Weights of a small transformer language model: LayerNorm before each block.
Each number is 50 + 12 x the weight over its row's rms, rounded and kept within 0 to 99. Layers, rows and columns count from 0. The size before them is the row's rms in percent of the matrix's.

# up: layer 6 MLP up, 640x128, rms 0.0823, rows 411-437, columns 0-127
# down: layer 6 MLP down (transposed), 640x128, rms 0.0821, rows 411-437, columns 0-127
up411 100:30 48 47 35 38 35 40 50 36 36 82 70 41 46 37 61 36 46 59 58 41 59 60 55 46 50 36 47 35 60 45 27 62 37 43 64 61 55 51 72 50 47 43 35 30 39 66 47 39 54 59 34 67 51 65 27 64 25 53 41 54 54 39 46 56 54 47 70 45 51 20 46 46 38 49 53 44 49 28 53 63 56 70 59 58 54 50 38 66 62 43 41 55 69 56 52 63 58 49 75 35 71 68 41 59 32 49 57 35 51 58 57 48 39 64 75 56 37 68 57 53 39 45 58 45 60 50 45
down411 109:41 68 65 62 52 59 41 48 47 47 52 23 50 54 42 35 33 55 54 35 69 44 39 57 64 35 80 55 57 58 74 55 39 54 65 43 60 52 39 59 36 38 32 52 52 40 45 59 39 51 79 65 50 53 35 56 60 51 44 47 52 46 67 52 35 27 46 51 47 44 62 69 70 47 47 49 46 67 43 43 57 41 42 31 56 51 82 48 28 53 43 35 54 39 68 61 53 46 54 45 50 43 48 39 42 64 30 53 35 57 70 31 67 35 40 55 53 48 38 34 49 53 73 64 32 30 65 57
up412 101:54 39 76 45 32 47 60 53 50 49 33 47 39 74 72 48 57 63 52 49 42 41 59 69 40 55 47 74 56 56 35 49 49 45 54 34 72 40 58 55 44 56 62 34 50 62 48 39 51 65 37 69 50 39 62 45 63 51 43 27 61 45 57 52 17 49 43 43 77 57 68 54 37 56 49 67 43 66 44 46 35 40 67 35 54 54 77 40 39 48 55 53 57 49 50 30 77 53 40 46 42 47 36 50 56 58 41 51 41 63 50 55 18 63 58 40 46 31 36 34 72 50 43 62 50 45 36 45
down412 096:69 40 53 45 73 59 54 40 63 53 42 69 55 55 42 65 61 62 60 28 40 46 54 45 60 37 47 50 56 34 41 60 66 53 25 56 57 45 53 63 38 32 65 40 63 63 49 51 36 42 45 38 48 41 50 46 36 43 61 41 54 69 28 35 53 67 61 19 51 56 66 43 56 64 44 38 43 47 30 50 48 45 30 61 59 67 28 55 45 69 32 56 61 41 48 55 57 47 50 71 66 40 51 65 57 30 33 63 61 61 48 51 17 47 55 47 60 47 65 75 33 50 35 55 48 42 44 42
up413 101:39 53 35 50 76 42 33 64 55 73 54 62 51 49 43 52 40 47 56 48 38 32 42 54 46 42 65 26 52 51 38 63 38 45 55 54 56 54 63 65 54 39 51 37 72 65 41 91 59 85 40 20 67 51 57 52 32 33 41 44 53 44 72 39 47 63 39 25 46 45 52 40 55 55 42 40 49 44 47 46 60 38 50 35 35 70 54 50 35 61 47 56 52 39 40 53 46 46 49 53 52 46 35 49 56 54 25 44 39 35 65 68 36 52 56 65 59 64 42 39 40 75 54 53 49 49 55 58
down413 092:53 52 37 62 23 42 57 38 45 47 61 55 31 45 45 57 38 44 26 66 71 46 47 42 57 49 66 63 51 51 30 53 49 65 49 65 42 33 54 82 40 48 48 46 36 55 32 32 50 53 67 58 51 63 26 55 59 49 69 44 35 46 58 41 91 32 62 86 53 42 52 56 58 37 54 52 51 35 49 54 52 54 74 54 45 40 37 42 48 49 46 35 43 60 45 60 48 41 38 37 38 31 57 60 51 52 72 54 43 53 58 55 44 62 41 48 49 38 49 59 58 61 76 45 41 57 43 31
up414 098:42 52 41 28 40 51 32 71 64 46 48 57 64 57 57 21 49 62 48 33 58 63 31 30 57 46 42 53 74 49 56 52 34 37 49 33 41 57 49 51 44 71 48 55 51 80 57 58 32 46 42 64 64 38 43 51 67 61 38 38 45 55 56 48 55 37 40 55 40 55 51 60 62 59 47 49 60 72 49 43 57 64 60 46 40 60 68 67 77 50 57 56 66 60 49 34 50 41 44 27 19 34 39 40 51 64 37 44 65 75 38 54 40 50 39 50 60 58 57 45 48 55 37 54 55 32 64 26
down414 098:37 44 42 84 49 44 44 45 46 51 55 64 42 30 40 49 57 42 50 69 44 50 45 51 27 33 48 41 56 60 52 58 53 72 33 35 45 55 65 52 70 62 47 50 44 54 50 52 59 40 45 61 42 84 33 45 67 72 61 41 39 62 22 52 40 43 48 58 48 36 63 47 43 66 42 60 44 52 52 54 37 53 67 45 22 57 56 56 35 52 53 38 53 56 33 49 34 68 39 45 42 57 42 60 31 54 48 67 53 26 60 65 59 35 68 51 41 34 64 50 54 55 61 63 54 70 18 57
up415 098:46 43 39 61 55 36 47 54 32 55 44 59 29 63 52 58 52 33 65 33 56 55 30 30 53 63 61 58 50 24 29 47 64 40 29 42 58 63 64 82 47 33 69 57 46 60 43 57 71 47 38 74 61 65 52 47 57 57 54 58 49 46 52 31 50 60 74 45 40 62 42 68 33 46 61 49 55 53 51 47 42 55 56 58 17 48 43 41 56 52 57 61 36 48 57 53 26 40 59 43 38 29 39 52 53 25 56 66 46 41 46 74 36 37 65 55 54 53 60 40 41 55 50 41 55 65 67 50
down415 096:52 61 70 28 34 49 35 47 47 55 57 44 42 64 41 69 27 48 52 57 25 33 46 63 59 44 53 48 44 67 58 88 38 30 42 34 51 50 39 34 48 49 53 54 54 39 58 59 34 53 68 42 35 64 47 53 63 32 49 36 54 34 50 45 52 66 49 61 54 57 63 60 60 54 50 75 33 46 63 63 60 43 54 59 57 44 51 63 35 42 54 40 58 52 55 25 72 41 24 61 36 47 34 58 71 66 47 46 39 42 63 40 42 63 53 58 44 54 36 56 48 27 48 46 71 55 33 45
up416 100:29 50 38 50 51 43 50 59 44 69 51 43 56 46 70 32 53 74 56 64 77 51 42 54 65 56 55 52 44 46 65 59 34 42 66 39 44 55 49 51 58 45 59 42 43 64 47 43 36 40 65 54 48 34 43 65 36 47 41 59 51 41 54 51 47 44 31 33 44 43 61 30 57 65 69 74 58 51 39 68 80 36 38 55 65 35 59 58 54 52 31 52 50 39 45 46 20 46 68 46 43 59 48 59 65 66 67 54 63 37 37 60 28 49 53 36 51 49 66 50 34 63 52 30 31 74 37 41
down416 094:36 59 39 43 59 43 53 49 57 42 49 43 44 59 34 73 72 46 46 67 26 53 62 61 51 46 76 49 52 61 30 37 38 49 44 55 48 26 48 31 40 63 58 34 53 61 47 54 54 29 60 14 54 69 59 40 50 54 34 41 37 37 59 38 48 45 65 61 35 50 33 36 56 46 47 52 58 67 35 49 69 37 70 64 41 70 63 71 29 55 23 48 51 34 62 48 53 54 60 68 46 46 43 57 44 38 72 58 46 35 57 55 59 54 41 61 41 48 59 50 50 55 47 58 71 55 63 62
up417 095:37 52 55 56 48 55 51 72 37 59 67 38 61 58 45 48 43 42 53 60 63 56 38 46 44 56 45 49 39 59 67 67 45 29 70 50 60 43 56 48 25 70 45 52 26 78 54 45 51 38 53 51 89 63 70 45 54 63 49 69 63 54 54 50 26 51 48 55 50 59 45 43 43 37 28 45 52 51 57 21 34 60 68 50 34 53 54 49 47 43 42 48 47 57 49 38 61 50 21 63 51 14 67 61 36 58 41 61 60 43 30 39 38 33 49 49 59 42 60 45 47 60 37 46 50 48 39 52
down417 100:50 48 43 48 63 58 59 46 56 76 49 63 58 48 63 82 60 46 63 55 39 55 42 44 50 34 76 48 56 20 45 49 74 51 37 68 44 43 53 50 33 55 45 43 56 52 27 58 39 37 47 46 47 46 28 43 49 50 40 46 50 41 50 38 49 60 40 65 50 27 46 42 47 52 52 54 53 71 49 72 45 40 58 33 50 66 40 49 35 53 70 64 43 37 49 72 47 48 53 49 39 83 83 54 57 49 52 36 59 50 52 46 59 36 57 40 49 39 36 36 60 47 44 71 35 15 47 48
up418 099:56 45 66 44 56 44 50 55 65 51 53 42 75 18 54 32 59 72 48 56 26 48 67 65 58 56 58 51 56 48 48 47 51 55 37 45 54 66 39 57 55 31 64 38 63 17 34 54 58 43 48 34 83 49 54 32 50 53 68 49 76 45 56 50 41 27 44 27 32 66 44 41 55 57 54 49 48 71 65 45 46 50 58 61 39 37 61 48 60 44 20 35 37 42 53 63 65 44 46 74 51 33 46 42 48 53 72 50 57 51 45 39 54 49 61 49 61 52 39 57 48 63 51 43 49 50 67 62
down418 097:70 57 38 68 60 38 61 47 59 61 58 49 52 63 37 55 61 39 46 48 64 53 35 66 49 44 32 47 67 52 50 56 52 32 27 22 49 53 45 55 34 48 45 46 50 33 74 60 55 72 49 55 29 58 37 50 48 66 61 66 40 47 47 38 66 60 36 50 39 29 48 41 32 50 31 61 57 51 74 44 50 31 27 38 45 65 32 44 53 64 38 72 43 43 37 56 37 64 62 53 73 57 61 47 42 77 38 57 24 47 41 55 56 33 55 63 39 56 47 57 63 63 43 42 48 58 40 43
up419 113:66 47 87 46 46 54 35 70 32 28 39 59 57 59 48 52 41 65 51 40 47 68 69 27 57 38 48 57 64 44 41 74 49 35 64 51 65 43 53 61 64 64 45 51 35 66 47 33 56 26 46 37 58 37 56 35 43 44 34 40 44 33 40 32 53 50 45 48 66 51 56 51 48 63 55 56 51 21 33 71 66 50 54 73 39 30 41 63 42 55 36 50 58 53 52 62 54 60 72 51 32 53 52 40 50 63 37 33 47 52 71 48 54 48 43 37 46 52 35 49 52 33 59 33 54 60 56 43
down419 106:99 34 41 58 54 70 52 40 22 32 46 74 57 56 52 64 44 41 54 58 42 25 54 53 45 60 42 43 62 58 53 51 61 39 66 63 58 65 52 56 57 58 55 42 51 42 46 32 38 50 40 52 54 41 57 33 29 73 37 55 55 49 38 22 41 48 44 51 48 49 54 48 43 56 46 57 34 53 33 61 52 45 50 46 42 43 40 57 45 45 59 50 64 40 56 53 63 56 33 41 37 55 39 58 49 56 59 60 77 48 67 28 79 47 73 38 57 29 50 59 47 59 62 52 39 54 48 37
up420 099:48 54 31 47 60 56 42 40 25 57 66 35 57 38 57 60 48 46 39 94 73 63 52 62 39 54 40 54 40 46 39 48 36 57 47 78 59 40 42 32 66 47 70 50 53 36 46 41 57 39 59 59 50 52 66 58 64 62 52 39 41 48 39 26 41 50 58 49 45 51 47 40 40 48 45 51 68 77 56 41 40 68 47 55 47 63 51 53 42 26 37 38 34 45 49 51 51 35 55 58 34 61 44 70 33 40 46 66 56 42 61 54 56 73 59 66 46 67 61 37 52 23 32 59 51 42 44 46
down420 099:36 66 36 63 48 37 53 52 58 34 55 47 41 52 44 25 53 44 50 36 58 52 55 40 32 51 53 67 53 52 47 50 75 47 50 41 44 41 59 68 52 60 40 74 59 62 40 73 56 51 41 56 46 49 63 66 34 66 56 61 55 51 59 50 50 68 40 57 55 44 37 33 51 36 46 36 45 58 57 35 38 64 77 33 17 26 16 43 33 76 57 57 67 66 57 33 33 62 50 46 58 72 56 28 35 69 48 48 56 43 44 50 58 48 53 67 61 51 53 44 48 54 49 41 48 58 46 62
up421 106:25 29 68 51 32 42 44 68 46 46 55 57 52 56 43 53 32 54 48 58 53 53 43 48 24 55 45 46 62 29 37 48 59 53 59 51 65 49 32 53 52 48 59 50 24 50 62 36 32 41 44 59 62 45 45 34 64 47 45 58 63 66 57 54 50 54 61 77 43 15 60 38 39 44 54 28 61 45 68 71 62 72 37 55 37 50 42 32 50 40 52 22 49 55 55 62 69 36 68 55 33 44 59 46 57 57 41 45 38 43 65 48 62 70 65 34 54 48 49 56 49 61 69 51 58 67 37 49
down421 103:51 43 49 43 44 55 53 72 30 59 37 44 52 40 45 41 44 30 48 44 35 50 50 32 47 45 70 41 39 54 69 46 66 42 43 49 25 37 36 49 45 39 55 56 70 71 34 52 77 30 31 56 61 41 63 51 35 43 48 55 38 55 57 39 34 55 63 70 43 41 56 52 73 49 58 38 49 41 32 51 49 66 76 45 42 36 42 42 54 55 43 49 40 62 45 41 17 71 60 38 64 66 57 33 50 30 53 65 54 69 41 53 55 64 53 70 55 54 49 59 51 38 54 56 27 70 61 47
up422 102:63 48 26 65 42 63 48 37 59 54 50 52 54 73 39 40 25 53 50 37 53 50 62 58 54 45 58 26 28 48 76 74 54 44 46 41 45 73 59 66 39 40 53 46 42 59 47 40 54 40 37 68 52 38 58 73 48 38 67 39 49 67 55 35 75 55 55 44 42 38 53 40 36 58 40 67 46 38 50 48 42 42 66 66 44 27 43 54 68 61 56 32 65 45 35 55 49 28 31 68 63 52 47 51 55 47 40 53 73 60 58 62 42 63 56 60 55 62 40 31 50 49 37 62 53 31 59 36
down422 099:49 40 28 54 41 52 57 57 50 55 44 72 59 48 40 55 59 50 48 47 53 30 38 47 53 59 68 55 54 44 51 49 44 46 68 58 44 38 63 61 63 77 56 50 29 74 54 55 75 42 60 43 60 55 49 31 56 74 32 67 42 26 57 47 47 61 56 58 62 53 62 56 41 68 55 24 31 51 68 35 41 52 23 52 46 48 65 49 62 45 57 49 23 46 49 43 45 29 38 51 34 45 43 50 45 62 54 33 27 72 53 36 34 58 31 48 53 50 56 47 38 29 58 61 57 67 62 71
up423 102:34 47 65 50 42 78 54 28 38 41 63 55 48 37 39 57 70 72 37 48 38 38 68 48 43 65 70 39 36 27 55 42 44 57 44 37 55 35 52 45 52 31 59 52 69 59 63 42 46 52 52 42 57 37 78 57 54 53 42 73 58 44 59 57 48 41 73 44 44 34 58 46 47 35 41 60 64 52 26 41 58 56 30 77 49 53 41 31 60 31 47 56 48 44 66 49 49 54 65 33 35 26 37 64 66 63 35 53 67 59 46 53 43 66 57 62 47 49 39 34 33 54 42 43 47 40 43 43
down423 108:38 46 56 34 60 57 36 44 52 63 36 91 36 41 64 61 54 45 48 29 38 52 39 40 36 61 37 42 51 51 51 54 54 51 65 54 48 53 69 34 49 43 52 54 59 49 42 39 62 38 57 49 44 49 49 61 56 42 60 31 51 53 54 35 31 56 11 68 72 30 51 57 74 68 46 68 36 51 65 45 48 47 60 77 39 45 66 41 50 46 49 47 45 39 48 74 57 48 43 62 42 73 56 43 44 76 47 47 55 49 53 18 40 49 52 48 36 49 37 63 69 45 50 53 47 39 39 58
up424 101:47 41 45 62 29 47 66 53 51 49 52 49 74 42 38 36 49 66 45 73 63 45 76 51 47 17 61 53 61 53 49 54 45 38 68 38 55 55 57 46 46 37 61 55 35 81 51 46 34 47 42 52 65 38 78 62 40 58 65 29 54 41 49 69 44 38 60 41 31 47 58 27 43 42 52 54 39 35 46 56 42 51 63 56 30 52 45 28 50 55 63 25 52 60 48 45 51 47 61 49 63 44 52 40 37 38 61 54 49 59 60 76 73 53 53 47 32 62 43 52 29 64 37 39 58 31 48 55
down424 097:46 48 37 45 48 36 52 43 43 47 55 73 57 53 54 50 64 55 38 42 67 60 50 44 64 73 38 42 32 41 57 50 48 60 41 54 50 48 42 42 42 67 52 36 34 56 49 49 61 51 48 39 28 61 41 37 35 48 42 65 64 75 24 63 30 55 65 57 44 54 46 45 49 49 70 46 48 65 61 30 51 47 56 39 69 35 34 57 49 60 57 74 50 44 51 50 71 58 37 56 00 49 28 60 42 31 44 54 52 60 51 35 58 32 53 44 63 46 74 57 66 59 58 70 46 45 53 45
up425 101:60 55 60 57 50 44 52 52 31 61 63 62 48 39 53 67 48 52 66 62 78 42 63 46 47 62 54 35 71 49 62 59 35 51 48 66 43 36 60 34 43 52 58 60 43 47 56 31 57 54 36 50 55 57 46 71 43 49 47 45 45 43 65 47 38 41 42 52 37 27 33 35 22 45 45 46 47 42 20 41 36 54 39 68 48 31 59 37 55 36 55 56 37 41 72 42 63 43 42 62 50 59 61 42 44 65 57 43 39 27 68 48 44 77 79 21 53 34 44 36 43 35 55 53 54 39 51 70
down425 105:44 51 64 48 53 69 37 55 48 57 53 49 56 64 50 58 55 40 57 50 30 64 17 38 55 49 40 66 40 64 38 53 68 66 45 35 68 53 59 55 47 43 23 43 59 47 48 45 41 59 46 49 47 50 46 64 36 25 62 45 40 35 28 60 54 66 48 33 50 54 53 54 54 61 42 54 42 70 00 44 50 74 45 48 52 41 59 45 53 45 47 31 64 57 48 47 61 66 55 66 56 70 50 52 39 58 54 67 43 56 50 37 58 52 60 54 40 27 24 54 42 56 57 47 63 55 77 52
up426 096:58 51 55 33 65 22 64 63 62 49 35 56 51 45 43 40 56 66 63 68 49 42 56 35 59 38 70 51 63 67 33 38 29 37 46 58 36 33 48 46 45 50 47 64 41 57 67 35 49 55 38 44 57 76 34 41 53 77 47 57 34 29 64 51 53 43 39 55 42 35 54 42 56 47 75 33 50 30 38 36 55 57 65 32 49 50 66 40 52 39 54 87 33 34 53 43 54 52 67 52 59 59 45 56 44 36 57 68 55 47 56 35 29 43 49 50 58 68 35 50 39 58 55 48 62 55 39 61
down426 095:32 49 51 45 42 51 33 54 35 50 58 48 36 34 61 52 62 33 61 41 59 52 49 39 52 40 50 59 63 60 48 51 72 65 52 60 59 52 46 45 67 70 66 50 69 33 55 31 61 60 47 62 67 43 41 35 54 49 52 56 72 72 64 26 46 47 57 62 60 57 43 43 42 39 54 55 25 47 69 50 46 71 59 44 46 45 37 33 55 37 39 29 55 63 35 52 40 52 47 18 37 47 44 61 45 60 43 14 70 65 42 54 55 45 53 18 62 45 38 50 60 48 51 41 72 45 52 36
up427 104:44 53 67 63 48 41 43 48 49 26 84 57 54 33 38 60 40 49 69 46 54 51 60 43 54 51 31 39 36 41 41 48 50 24 52 52 67 66 63 54 58 59 36 46 46 50 51 40 39 54 52 26 58 67 69 47 44 46 51 64 54 50 64 22 48 45 73 48 46 36 32 49 77 67 57 46 43 45 35 52 42 50 54 57 65 37 57 55 66 32 53 52 53 57 62 58 26 35 57 39 57 23 48 40 51 52 50 46 49 49 71 51 41 68 57 79 63 42 49 53 24 51 64 30 66 39 43 46
down427 107:46 40 48 46 44 31 44 36 43 54 43 46 40 72 51 71 38 44 46 35 44 46 48 58 65 56 52 86 47 48 45 35 49 21 57 42 48 62 40 59 44 49 48 62 58 62 60 47 56 25 30 46 33 62 45 56 66 85 42 52 65 43 36 54 35 53 36 62 33 58 46 57 50 34 45 31 36 44 31 79 70 47 50 46 36 43 62 39 55 43 40 40 52 58 47 55 65 57 49 68 53 56 51 42 43 62 36 56 53 50 42 40 81 71 55 53 67 55 45 33 57 59 49 48 59 42 59 75
up428 102:44 43 36 45 58 42 49 22 58 60 23 41 49 52 63 70 63 47 23 44 60 53 50 43 67 54 64 55 40 42 44 46 52 58 59 59 35 51 41 34 43 67 51 22 49 74 29 46 60 54 34 37 40 65 65 60 48 51 63 48 56 68 59 48 63 51 44 62 58 44 64 37 44 52 57 39 28 46 40 57 52 27 26 62 55 39 39 48 57 50 56 57 69 38 36 66 35 56 70 48 45 52 62 62 43 53 56 66 54 50 38 68 38 56 43 55 77 61 62 33 57 38 78 63 52 51 41 35
down428 098:48 54 45 37 49 50 63 59 60 32 60 59 63 57 46 20 65 45 66 56 49 54 41 46 41 36 30 71 66 44 48 25 34 43 63 31 61 17 46 59 73 53 38 56 25 52 49 38 53 49 48 26 51 50 60 49 62 51 37 59 53 51 50 60 63 44 61 48 43 66 36 63 61 54 55 55 62 29 45 49 69 47 52 51 59 61 48 63 43 61 33 39 62 71 54 64 37 46 56 57 67 44 42 51 45 43 39 47 69 76 62 33 49 38 49 49 32 70 55 47 28 49 54 55 41 36 57 24
up429 099:56 49 61 47 54 49 27 37 51 63 62 66 35 59 48 64 42 46 45 48 38 79 53 21 41 45 42 40 58 51 46 37 38 34 65 44 89 54 48 40 58 53 43 38 47 63 66 55 49 60 41 58 58 40 56 36 55 58 55 37 57 23 35 79 42 53 45 29 49 34 53 69 77 47 67 50 61 28 46 43 54 57 51 32 41 49 61 62 43 38 41 53 58 52 45 55 50 67 57 48 27 62 52 43 35 73 42 41 47 54 61 24 55 54 53 72 64 54 45 40 58 57 43 45 48 44 39 65
down429 099:58 60 53 58 44 41 55 56 60 42 52 72 55 28 59 53 52 52 45 49 47 36 33 53 56 54 48 41 46 38 38 57 52 59 53 69 52 45 51 61 49 64 66 70 48 29 63 65 47 41 60 34 53 48 41 48 41 44 35 38 24 57 50 48 51 63 26 44 55 63 50 48 17 69 61 43 49 54 40 37 80 36 51 46 51 39 51 36 35 75 55 40 60 33 56 62 63 26 39 64 59 43 55 37 56 38 65 49 37 43 45 54 45 59 31 41 47 46 66 38 52 54 63 25 54 64 19 80
up430 101:47 45 64 60 52 51 49 50 42 67 72 56 32 48 28 40 61 30 69 27 22 60 47 25 66 52 60 49 39 44 29 65 44 40 31 43 37 56 44 68 43 42 44 44 61 60 31 42 46 54 58 43 65 28 54 33 61 54 56 54 39 61 38 44 42 55 54 40 50 41 55 51 46 58 47 29 34 49 60 53 54 45 57 45 40 62 30 57 54 65 70 64 53 48 56 68 50 56 60 53 51 37 23 72 64 53 57 61 48 58 50 39 69 55 39 45 43 73 62 78 36 55 35 39 54 46 43 27
down430 101:35 47 65 48 47 64 51 54 62 36 50 67 55 23 52 30 29 58 64 39 50 52 66 56 60 58 64 49 58 71 40 39 67 50 51 61 35 29 55 51 57 55 50 72 34 81 55 38 47 53 57 56 31 55 57 44 35 62 49 51 51 55 72 61 39 48 44 52 49 63 38 41 58 53 57 54 50 50 50 23 52 44 46 40 47 55 49 54 50 36 64 42 56 34 62 56 47 19 41 55 31 63 74 56 34 67 60 63 62 54 57 37 58 45 65 35 64 44 32 29 37 29 53 35 39 33 36 66
up431 103:34 51 58 42 39 62 47 47 41 29 58 45 63 65 56 68 70 47 48 33 58 75 45 62 61 51 41 51 48 36 41 52 55 53 32 61 27 45 47 45 40 46 53 66 34 48 46 71 58 57 23 78 62 42 63 37 55 52 38 52 45 44 63 56 42 30 41 38 60 51 56 44 53 65 48 56 28 43 45 50 34 39 48 62 67 51 70 37 36 44 55 50 60 69 29 41 60 50 33 24 54 55 25 71 42 48 41 40 58 61 41 43 44 66 48 39 52 64 32 65 69 48 63 66 40 42 61 67
down431 103:61 51 37 69 50 62 36 63 61 56 33 39 21 39 49 47 28 58 28 52 40 46 66 41 08 63 38 50 52 50 67 39 52 60 61 74 44 62 44 43 45 56 51 47 57 50 33 44 32 50 56 21 45 45 49 52 51 38 64 39 64 47 63 50 72 60 59 55 58 68 56 49 45 47 55 38 46 53 57 37 54 50 45 50 36 64 43 40 80 46 55 37 42 54 47 50 63 60 38 71 56 59 51 60 49 50 48 45 67 39 50 85 52 54 43 46 55 55 38 68 29 49 43 61 32 66 36 41
up432 092:56 40 66 28 46 62 35 62 43 68 48 70 36 35 53 29 46 38 39 48 72 45 73 55 58 57 48 60 43 51 54 48 37 49 62 58 48 51 47 44 49 50 53 48 41 43 59 18 58 55 50 50 30 40 49 54 63 65 65 52 31 27 35 44 39 53 53 63 63 36 52 50 65 49 48 26 47 75 44 60 61 78 60 56 54 36 70 50 32 45 30 47 45 45 58 46 47 58 33 45 25 35 71 55 59 39 63 59 76 32 54 52 51 59 58 42 52 65 53 51 64 50 41 51 39 71 30 42
down432 086:75 70 29 61 69 39 60 57 60 54 46 35 68 60 41 53 59 59 57 35 34 50 62 31 50 41 60 34 38 24 58 66 52 35 57 51 48 59 40 58 39 34 58 50 39 39 53 38 57 75 60 65 33 57 58 51 37 36 57 51 62 57 47 44 50 48 68 50 36 59 40 40 50 38 56 73 50 43 41 49 51 60 61 45 38 40 39 44 36 27 37 32 56 59 26 42 43 52 45 46 49 64 31 57 54 66 50 42 41 41 55 52 80 63 70 60 57 44 37 44 78 49 36 51 52 34 69 48
up433 097:65 56 53 53 47 32 44 56 53 58 26 26 56 33 54 62 49 56 55 27 72 50 48 46 44 51 69 66 38 60 39 49 58 39 66 45 53 72 65 73 47 47 49 23 41 52 52 29 44 64 40 47 52 51 58 53 56 68 54 38 45 45 51 35 63 49 73 40 64 25 17 45 41 42 48 65 38 56 43 42 28 73 53 47 73 61 56 51 41 46 45 73 51 55 45 62 67 34 42 52 58 32 41 70 38 60 46 59 55 40 40 42 63 28 40 44 58 62 49 50 47 52 39 43 46 53 61 37
down433 103:43 56 60 57 37 52 60 54 50 45 45 64 55 49 61 53 32 56 61 52 64 59 42 43 74 52 56 60 56 31 43 57 52 45 62 78 38 80 72 58 47 48 62 53 43 40 39 42 58 54 28 49 40 45 44 58 74 54 51 41 33 38 56 47 50 54 55 76 55 55 21 50 42 49 54 39 51 57 44 57 56 53 45 49 64 40 56 45 53 51 51 57 53 56 37 68 35 68 40 45 84 39 34 34 41 12 37 52 36 40 57 33 52 22 38 33 33 58 52 60 67 51 55 46 27 52 45 59
up434 098:47 17 68 58 54 48 47 34 29 62 73 35 36 54 54 41 54 67 60 64 41 51 60 33 56 39 56 35 32 48 52 66 58 52 43 34 34 37 40 42 53 33 37 41 35 46 24 53 60 58 68 54 65 42 46 41 39 54 59 48 44 61 70 45 48 70 48 59 60 67 49 42 55 64 57 65 71 60 70 56 51 51 39 73 73 69 41 42 39 40 30 46 47 50 29 35 51 58 35 36 56 54 33 82 49 53 58 56 65 66 50 41 48 61 53 61 59 56 40 53 40 41 49 44 52 53 51 37
down434 100:52 73 51 58 49 44 44 49 51 45 54 70 43 48 42 52 33 45 65 62 54 44 32 45 47 56 32 56 52 43 40 61 52 35 54 58 53 64 51 51 31 46 54 39 38 62 42 69 48 50 29 54 53 49 12 64 34 47 49 59 38 63 28 69 40 41 61 51 56 52 62 43 45 56 45 37 56 48 53 31 71 33 58 46 31 62 70 74 56 49 66 58 66 21 62 44 38 48 67 38 53 34 56 38 48 62 46 61 67 80 43 57 54 33 32 53 55 58 36 41 32 51 53 40 45 57 57 78
up435 112:50 64 37 55 50 50 55 42 74 45 46 73 48 29 46 55 49 57 43 55 50 65 57 55 44 36 69 37 54 53 52 38 45 42 36 51 58 55 63 34 43 57 42 42 41 67 53 48 57 66 48 59 64 35 49 45 38 43 53 52 56 63 47 44 31 44 54 40 46 37 32 73 44 71 82 51 34 43 27 65 37 89 65 86 37 51 18 45 59 32 40 41 49 44 62 56 35 53 43 34 45 39 43 54 38 47 48 57 45 30 60 41 64 57 37 60 65 53 48 43 52 56 59 62 38 39 52 57
down435 117:72 55 50 53 27 55 54 45 39 59 58 56 63 37 36 52 53 45 55 48 70 60 49 50 57 39 48 47 44 52 52 43 67 71 36 52 62 40 58 50 41 87 61 57 58 38 29 50 39 54 49 56 64 48 49 46 44 43 61 50 43 44 31 35 37 36 74 24 46 34 65 54 65 61 49 43 53 35 39 60 53 53 64 47 55 51 37 21 22 29 55 47 53 39 52 46 43 53 52 69 48 64 65 53 61 65 36 67 48 69 51 77 45 50 44 36 39 50 42 57 68 55 63 49 41 24 71 64
up436 104:37 61 54 46 50 62 52 44 46 50 67 46 40 60 42 45 41 56 46 60 46 59 49 63 64 30 58 30 60 44 84 43 49 70 47 73 66 50 43 55 52 66 44 52 42 68 25 37 66 49 37 59 57 46 55 30 53 25 39 48 55 40 49 51 34 41 48 39 39 52 60 52 58 29 36 48 46 31 68 41 50 53 65 68 46 38 54 23 35 45 27 52 65 38 57 60 61 35 62 45 40 52 75 37 45 55 45 51 68 50 36 66 62 52 41 74 64 48 21 51 51 46 48 44 48 48 70 64
down436 105:45 64 58 51 56 50 39 80 46 44 46 29 39 40 49 31 57 41 48 45 56 38 53 61 58 39 79 44 63 55 55 27 60 52 28 58 46 64 54 57 50 69 47 62 24 39 35 44 52 50 59 57 67 21 25 54 33 39 43 56 42 50 47 51 39 46 48 59 57 45 65 53 37 43 42 75 35 45 47 65 68 57 43 50 46 67 49 50 43 58 59 53 62 60 42 44 48 54 48 64 48 55 62 60 55 59 51 73 55 24 38 37 53 64 26 62 45 26 34 31 41 66 64 33 40 54 63 48
up437 095:44 51 49 64 41 37 55 38 47 72 45 42 54 37 49 54 43 41 36 66 52 46 64 46 42 49 86 59 54 32 51 45 58 52 40 48 49 45 34 56 27 50 47 50 39 40 45 29 52 40 46 53 12 68 60 48 40 36 77 59 60 60 35 26 42 67 59 43 35 34 57 40 49 50 57 43 59 78 61 48 52 49 30 58 34 41 39 62 44 82 49 60 57 55 58 55 61 49 49 37 39 44 51 44 57 52 70 59 60 50 44 58 45 73 41 40 63 56 39 70 53 49 75 61 53 60 64 38
down437 095:50 50 51 27 60 55 65 51 51 53 59 42 51 42 61 38 49 56 63 55 42 56 49 54 36 49 66 42 61 59 68 52 51 36 65 44 28 35 57 49 51 66 33 28 52 51 58 58 37 57 60 46 13 51 56 45 43 35 44 33 52 67 68 60 35 41 62 48 44 60 50 63 62 57 58 43 56 33 57 74 36 58 41 35 48 25 28 65 47 49 40 45 48 37 55 65 26 40 48 47 49 68 52 51 32 64 31 57 44 36 69 61 57 55 54 71 68 46 48 54 73 61 64 33 59 33 28 64